Part of a small language model's weights.
Size: 15 layers, width 320, vocabulary 2433, 16.2M parameters.
Each number is 128 + 24 x the weight over its row's rms, rounded and kept within 0 to 255. Layers, rows and columns count from 0. Numbers have three digits each. The size before them is the row's rms in percent of the matrix's.

# down: layer 12 MLP down (transposed), 640x320, rms 0.0697, rows 259-289, columns 128-191
# gate: layer 12 MLP gate, 640x320, rms 0.0801, rows 260-290, columns 128-191
# up: layer 12 MLP up, 640x320, rms 0.0847, rows 260-290, columns 128-191
down259 099:152138108117110131150162128144137113122123121150119137133138119101116090132158136123124094141094139088150175182117085152120153152107120158124158176161148132144117135157099103148109083143108144
gate260 103:168095109136106146123112142097113110134152103106150118099111122149101154122145134086117138116159108123115107176094147143144169164158115172133132123085143150113142176142119136139149130089138092
up260 099:113107125125112094129132118095112143110101139144126142164111141074147098122122149141149131115118159112100157180104103113164158095097146157123131120118144183128115125177117135132148178130146103
down260 101:143122085103096133104135154165119104132117133124115102106157148118111093125169128129125151157145114115120121132123076100100161117128108172082158143100122172128117141113132114079142120120081133
gate261 101:140137149123161153109144149119118129120155090170081134135090139106110105112109163117135142161165134124118114106140174099128146114163104142111147182145159152121175147119089146134129129138092092
up261 101:161169150113092166145155119119133140112093112132131145103179134116083121145140075133133149144171111139114139142100120104122097133113110147153157120142142101097122103144158133136160128117128131
down261 099:114136131134128076130136114155112103112146093122119112103137105141145144140103154132117141140116127124136142115060101137148134088145159124159110174105117135154092150092105175144109160129134118
gate262 093:144111112125126163166119136162111125106133163119152097080130148161111104114175123150141087146091144158126148136148086099141153127134133113154117134133083115108140111178086115167126133176136121
up262 095:122161107135128125099117089139137117128126091107136081130164143115125131110140119106112108080172154097112109106130134164122159119120096158134118114173109104128088101159165112125093126073157176
down262 096:107087133161108140119147132142130092119108169111114119127154143147139117093084137148141129090124154141141139149119099177088178115141136104144106108137127137140111147119136133158175140181154091
gate263 104:139162118148104162101127147142166152119146133123110103132088124107146121119140160147093124140130138099121127131138106154170147093147132118156170128102162116137139090126121074107139096115098156
up263 105:159114134135113128131114138140159124111148135100128125166104155126131126145126122125094093134113096153109135157121144150097136077152156085160089144107135103086141117142136095175145092129110120
down263 106:138126189109128096136145144108157167110154097125129157150135129131147197151146143111139123142140098081136112143098150136122142124135101086144100138120124147152134109147103174131102116082134095
gate264 107:085188109126138113150113171094118130132128134133133165132132164155106092133135146113111130077138109129104154171102121133162119140093135120134142121118151104132177152118128142101166105115128134
up264 099:143151095134198106124100165098162143111138076143152095128137157197156145110151137099067137145152105086147093157141132071093111103161156108134118114143137106126128140150124108121181186123120127
down264 086:118125151167116108132113147126147111124126148158145102104131101156149093135108085110111152116094120117100129129156154131133151111117141145123099120164121126141093063146119152150098114128121137
gate265 098:109138130183159127075156159169122151152128112140116182156139140149131158135099134138124149151111137130151140124102110139124122144170145171074152136136144146168139123175121118121158162150125126
up265 100:160066116111143136139118129124120158138108169143116089115132086124107114094159122119184170122178120126100100117163133161114148122103124083139096113123113120133104136156134128150133119101142101
down265 103:126159136123169138126153125124118077121118140082125113106143137130171148126127135108106163117143101157142056139115131136125121110134114116143108146134086129187124087135157107107111146096106173
gate266 102:132137141135123148114189134111121102098137137121078153122087142153117140124186110120147142118109075149143121194130118121062124160078111136156131121143147128110120127161116121128173151123147102
up266 103:128117144109127157103142079104139117129135118155111097146130093160196056154157135164136153137109158138171114149133134191140132155148165175159131124141107143130131140114141135137119135120114114
down266 103:106131132171149122110112150102121127111126140102147126139136137130112136139108147179137175095126126164132091107121148141110098098152140103123140107112129118124128138134105111113106125138153106
gate267 105:134112113112114129157150108193083106141135105170101126106141125123109158127082107145151065152096119109122124114143150119120147114114130155102137130084172090113123132153109150133135115132084151
up267 112:077146106124185118109148119145075090101120131138168134133144165132095155134090128109118102135137091067098119139118120140132149106081190134134143125066124124128131110206128114086122142127123157
down267 103:074156091157102141153147133157115165120104152165130133118130133164117112155129139131141104136127126090118120139112137144105069106093147130126131120098120150150089089155077123120170121113113125
gate268 104:162113099144137157148146105108112134104139073112120118165128147170144086118132066113140138102161120121185179138153091104149142127156139147123135148107136115112126182097156108149161133056148107
up268 102:122170072154151118120135140153142097151163113085104128150117154160167158158148128083099124102146160185113061133139143088127127123150136097115083146138094153148155144122108137141133096117151133
down268 098:126135145148150092174113126144102128144126111144100153142160142089142134100143140119127130172134116136106094163094130098206178123144081098152102098128127177161147134141159116138127180144109115
gate269 103:118152175080111182134146133129112100135140143141147117096129136162151123139122135093166148169139123146096138086117108090115128116142136129126165149121140115123162101156128107120152118080170142
up269 103:123130140140134178118119130107096139138160171124141134132163082128138114130143094162121122126132145150117122125115141113109100089126114068154119116136095139110124110099100145135140109138148112
down269 098:122141080183136140067134148115125130141141094091129118116089145153185084138100100140150107129152100118144143132152109133143105110065115147101162097134132125138190138079195106096115152110114115
gate270 096:155087151194170147157117123144140126135095124083136116130190123124134152103114068127116127134139163155134085184116126051152150152139156112091094171152093144127192136116150119114107130128148120
up270 098:131137125159157145117124117116113111149125121126148140085089132101145132119142153088147143082143140064130106110132134122149121107089136108128131125103112140150111149170108135116154104126207116
down270 105:091118166123138072128113120099131130125135159155142110105114118143123103170117115162149125132136125155137185142088149149105123130126153134077159124143138112136098160134109114133115138148122113
gate271 103:127181084185096106140091120098107122112121124135147116131097094149110124162144109155130123175108121177124098144126116142129127130166136122100135136136119118114107117127108158129121118082162149
up271 099:120134113183113109162082165134123109149143133170140134123158121131082168097167134175140116154131159186106120172133114151137121139162105122135156136165123155100092159172155166082168130163091117
down271 086:139112154130113095100113114126149112110119116113098134139137124143100092146107099103114160090134114111136106121129137120153116110135148109142114134129159096123087122110127117128137125114110138
gate272 105:128139109126097181161141128115100129136108146104118101121133101093080114070107144136103096094105124123126195097108127119116099118124150147145132136132129098146149134134105092144135104141122096
up272 097:048124116154114089099133153115108111149142142085125183105107112136137157100155103093092108134121093138131134139173125124148137138128127147130175138131150069141080127145146120120141101116123147
down272 104:126126159165164112108113115110124102102144178162118089123138118097110091164129110137135121121113139148094153093135136132111130127110175122114121138103093147104098127104152101135120160098144128
gate273 087:121151152097132130108091160140122156166127144168118074110119142120150095111122139150073119143125155133115124119152187134102107133152154086135088145113156119138137107176133161126116112125137087
up273 086:139126116091133138121109114125107124115126134139155085088133153177129153089137114110140136194152077094122155111090180151101133119140104122138112097143166111137127137124138144133097124149156132
down273 088:121137137151146123133099154144147135161119173153129151085135132140116138138150135138114117125132114151136100117125129137116156108089184156152103095149177129110165140113120132175142157103096117
gate274 097:134131168127148095095066151108185176118123115136142108155098105120159110116117098085093123125117125147145121147126165126113115120154127105142171103110152139175173137117082104176106160135125127
up274 101:084138081130147119099084121189097124133126131128112146089115189109110129191144146128153151131096136127121114120144127142108150080116132106132141178075117183125134156101163120130076128144133129
down274 096:160121071110131117162107125119132088122162129147166098135099138149105145153127123114119099156160140163122130139134113096144154145146091132139110151130099118101118114097168143133123155125138159
gate275 099:130098109121137110125063135099097126129137152162091155170140176102122144129133139124141121112149100160135115091143129128131139126114160142115186109129140121125134082153079110135102170179098087
up275 104:084179109133104120115141117099129126139139082152159059110077139149129132125127116148151104125134123176163131132155141105118146120129135089136183111113102106161103078143137129144151120163133103
down275 107:163097116140124140134125154143149127108111116096149167173089168146114106150148138144111070142132088142085126102135157128179105106121133120111115115108093123112138114093143114108137184123162130
gate276 097:121095109141127125162116161113082107144176144118118105121162107129117137177140139102135129118130138134147154133155088141124141137157093084102127120128137102135177140099135155167097130131099112
up276 097:120138130135115172121097124130173101120197106145125136080162148109132141110130090130152113129165086146125095133120089131120137179115155126092147108096145165105149096082142175075102113159093108
down276 100:136104125158143125112092099085134117164109116159127123156122131137127112157110114151147117133135093147122153158162117125135117129130104113148121145128168055123171054083153152143077141140112108
gate277 099:154131114137113128155132123163132114095111125132160143057146133113095145151082157129142128142114114094128132108128108104146127122150095098135160135114176129109111087119131169158124106062099146
up277 096:142116105178135130125085130166099115152128102159141094120160126162095147086153156116141114146086092115139101139059103123160151118108113156085154118171145135138077110113149124094102107138106121
down277 100:113129084122102112108159054141131107085126138116118147109150146116176122124109147080128127141127147112108112143142114096108103113115111130172109131126097109104120167163150153145116135133103158
gate278 101:137120157107150105103152166155125117115148125147125142152134111123133121076096147132098137148082098166103128140111161122110131129148094097088175177112120100107158166084113080085145152147140084
up278 098:128135121112124130135106145097158119140105120114161135077153092132105113087182186147076107134143118135106101125154151101105155118157127106177110201133117129137138127145128141149152113100114134
down278 099:100121151159107139125096105128120143079091120141128188107149127118126108149128099133130133091129125182130091136147126139148111131127163148109176112130111114117110148099144121169114147126135126
gate279 099:131100116129118075162133132094138133159093128160091164066161139137153128156124148167125115104113167087165152149089092134133185120120140106145110116135111108095151118131182156122092122108132118
up279 097:092155131139127067115142138145161110137143159141112176151146143111100147151137121123143129121129114118127116117130098138137147083121137175092102139113161081152103152136142143170146172127152106
down279 100:119133156156109163155123145109161131127149127095162123150140153149116111149162071116139079163092133142145162175100125142132109115121147100126144112109147098160151111092143096133102140183123167
gate280 104:124069142151113152074139111123169136143120113138131126102138115122153107094090125126139114136134107149156135124067120164076137165147133132175155167123120128117110151099168144143173162131106108
up280 101:110136120080147130111148111139126123184090125104111127092148089096086153125150143146158153130134164134143151114147147130085130087163095121173119164108139108151120075109113127134137138110134145
down280 104:127158116120141131133143121134151141137100112111125134128147157110094130119149146119178181164102124161128098161143145078093091171125143108144171178118126130141114116127138135143130082110129117
gate281 099:130160126128138127118150146102128106133141118115189118162135187145122092106105161128140135099136150172111128134143099093114084122108150157111125146148165129141126128136144163112109120127115129
up281 101:144095129047111116143139127116118141110140102094129146127118121151106110141147092119143131146159137103162140128101146068103132125108111115158167108076109132126105135159128127138124141117139125
down281 100:148132106135172107095105152176138139160137134152136139095096108120120132099108153143108124126117136099109069176130128157152170109151152136153120136160156150111141132149160126156095103127133165
gate282 098:148146162094123097118129121127156087116108135132131142158194125128119185123137112139109090132118172101121135095117120161125085140103147155177128119136124090198113131145120134127148165127077112
up282 096:128113113170126133119161138120102116091078102129153142117130145108142133132140151113131118111111144156138167082124174128138131081185139103140110139085127125118144124152154133166175163162164154
down282 097:129134107130133140128141132143099140159052130091122136159169114145120128136129166113142130091111106116134109141106096127161117106128148143149107116139126116121137127152119154142154140147129134
gate283 097:122105115133133121129160140086112117165129148118114133144140145106121086154081122103106127135156093106173096109157137114118119139161150136099137058163172109108124139157134121144137146147114124
up283 102:091107142160135093138069083128118135124107145101112145102124088111095120154132129159135135136146137111162138094133122154125122171163132108111064142152103108145131117117092103095174141130153108
down283 098:129106121131148156135084150101115179116135134140130107135116121138125120151113118115158123110103125153119118170148078116123105092121148100091169138091109133147098123157139115160125135112066156
gate284 097:127119110101112126152140165125109093128114154130140133168140144144122173154135130116127142123089132156134122106102132099105107135116182141140095130150140152154120145161079084141166109132191120
up284 096:162135115099144159124127122136101119116132130099089132093082137125142096125163155145168137138143095159104079121139131183194112135146082119115149138145135126155114114121127125145125105099164147
down284 104:132139129094123118120110186153129127172096143108137098122116105132158129133146100132117117152100151118113155107127063107106133112141137081140090128167124133071110107132106156096091143122100131
gate285 103:131126135124108145132172131128135110167126129105134131132135147095154108136123108133095157107074078134146113099134151150118147132113128122195080098136128150088139145118119121121120105112166107
up285 104:127139133112137184119124139122118136118149122112122124160140134157111148162083135103152117100153139099092091127154162157180122175102147121095104169152092123148107129135111141110062149078129140
down285 101:186119100111101158087066078142120110118119128145159171153115106169093131135113125117108115148150128118141117125159115127127144123130112109166117152165125149087112107119176145139171122096153142
gate286 101:163133109164148141135125163153144135154091108135175132107080131083129105153135114110097116139141118147146126148138133124163125160119161109114061144116107124131137140134162131083115168193112156
up286 098:137086151152098116143131116137113114066108136112124173117124152114103094126116137124105132162117150123172158172066099113112141130152166101096108109125115138128088155129089135156151150099137111
down286 103:134139163137146078104107107097175151146146137119111089112120124168157127112130135147135164118085148142119090110154131122163100106108109155096134100131131134116159121091099159111142138118110126
gate287 106:128114121166135138096128122119126143073094143140098165131091146150151101132130129139164182166135123125160171125087094146137155123127126149156107126130139132130137145137108114125152133108157154
up287 100:134136140124120148154088095097168165109116133123104116167127141083165085167141178154132108145132139073113178109127128113136146100135128122134166161111052143118168180080124125130117142159128146
down287 105:153163077069118119160146157162073133152113119166123154116121166121097158157135105123149099122139096142149162116094146132111129153120110178119136127140098133177087108027103156150160128093116144
gate288 101:123132147141145156170113119110148113133126053138132098162180115134125125162137128119078164088112169126100118122117180114145122137158158122065112178127107171106153097127135146156114165128136151
up288 109:144145123143108162130151140151157097111133131143142161139128115131116115137133146152114109139118104155098113107140168149126123126187079130098119177123114129145119149139116108158102128096142105
down288 105:117123175139123109092108103121131134140151129126159112148150143123136133131143129133127155116155145121167143124118120093147124125131141114149150135095104130138151065131129092129119169128112106
gate289 100:121168110149143174118110134123123116056121129126079115131126151128107119134134152127177126120110124092110106147123086115152161136159099118138129137118068154110104145078114143137154115138169167
up289 097:119119116143137140127090128160137127175157097159129161151127165131133136173133149134118155145148127183122079115120152112137145104142136136157140159138095137105131123155101109151109075112093077
down289 090:131118104142139128084124118134121128157123110090103104117156126154060114145074151106094109116126126168151150149121142179137130118104130174151117096181080153112109114118142144114121147118131116
gate290 094:119118126098117123118099143113144112132113144169110077141116152148108115116144179148166133094098137148149123146119146143121183121104136175092138098122132145110122124162152156119145137132131138
up290 094:121163154110106138167099107129160148099130116103164091146147132111132108140135142114096119131099165143168136116156146102161106130123113119106117117114154154153150113127165114094138132117090131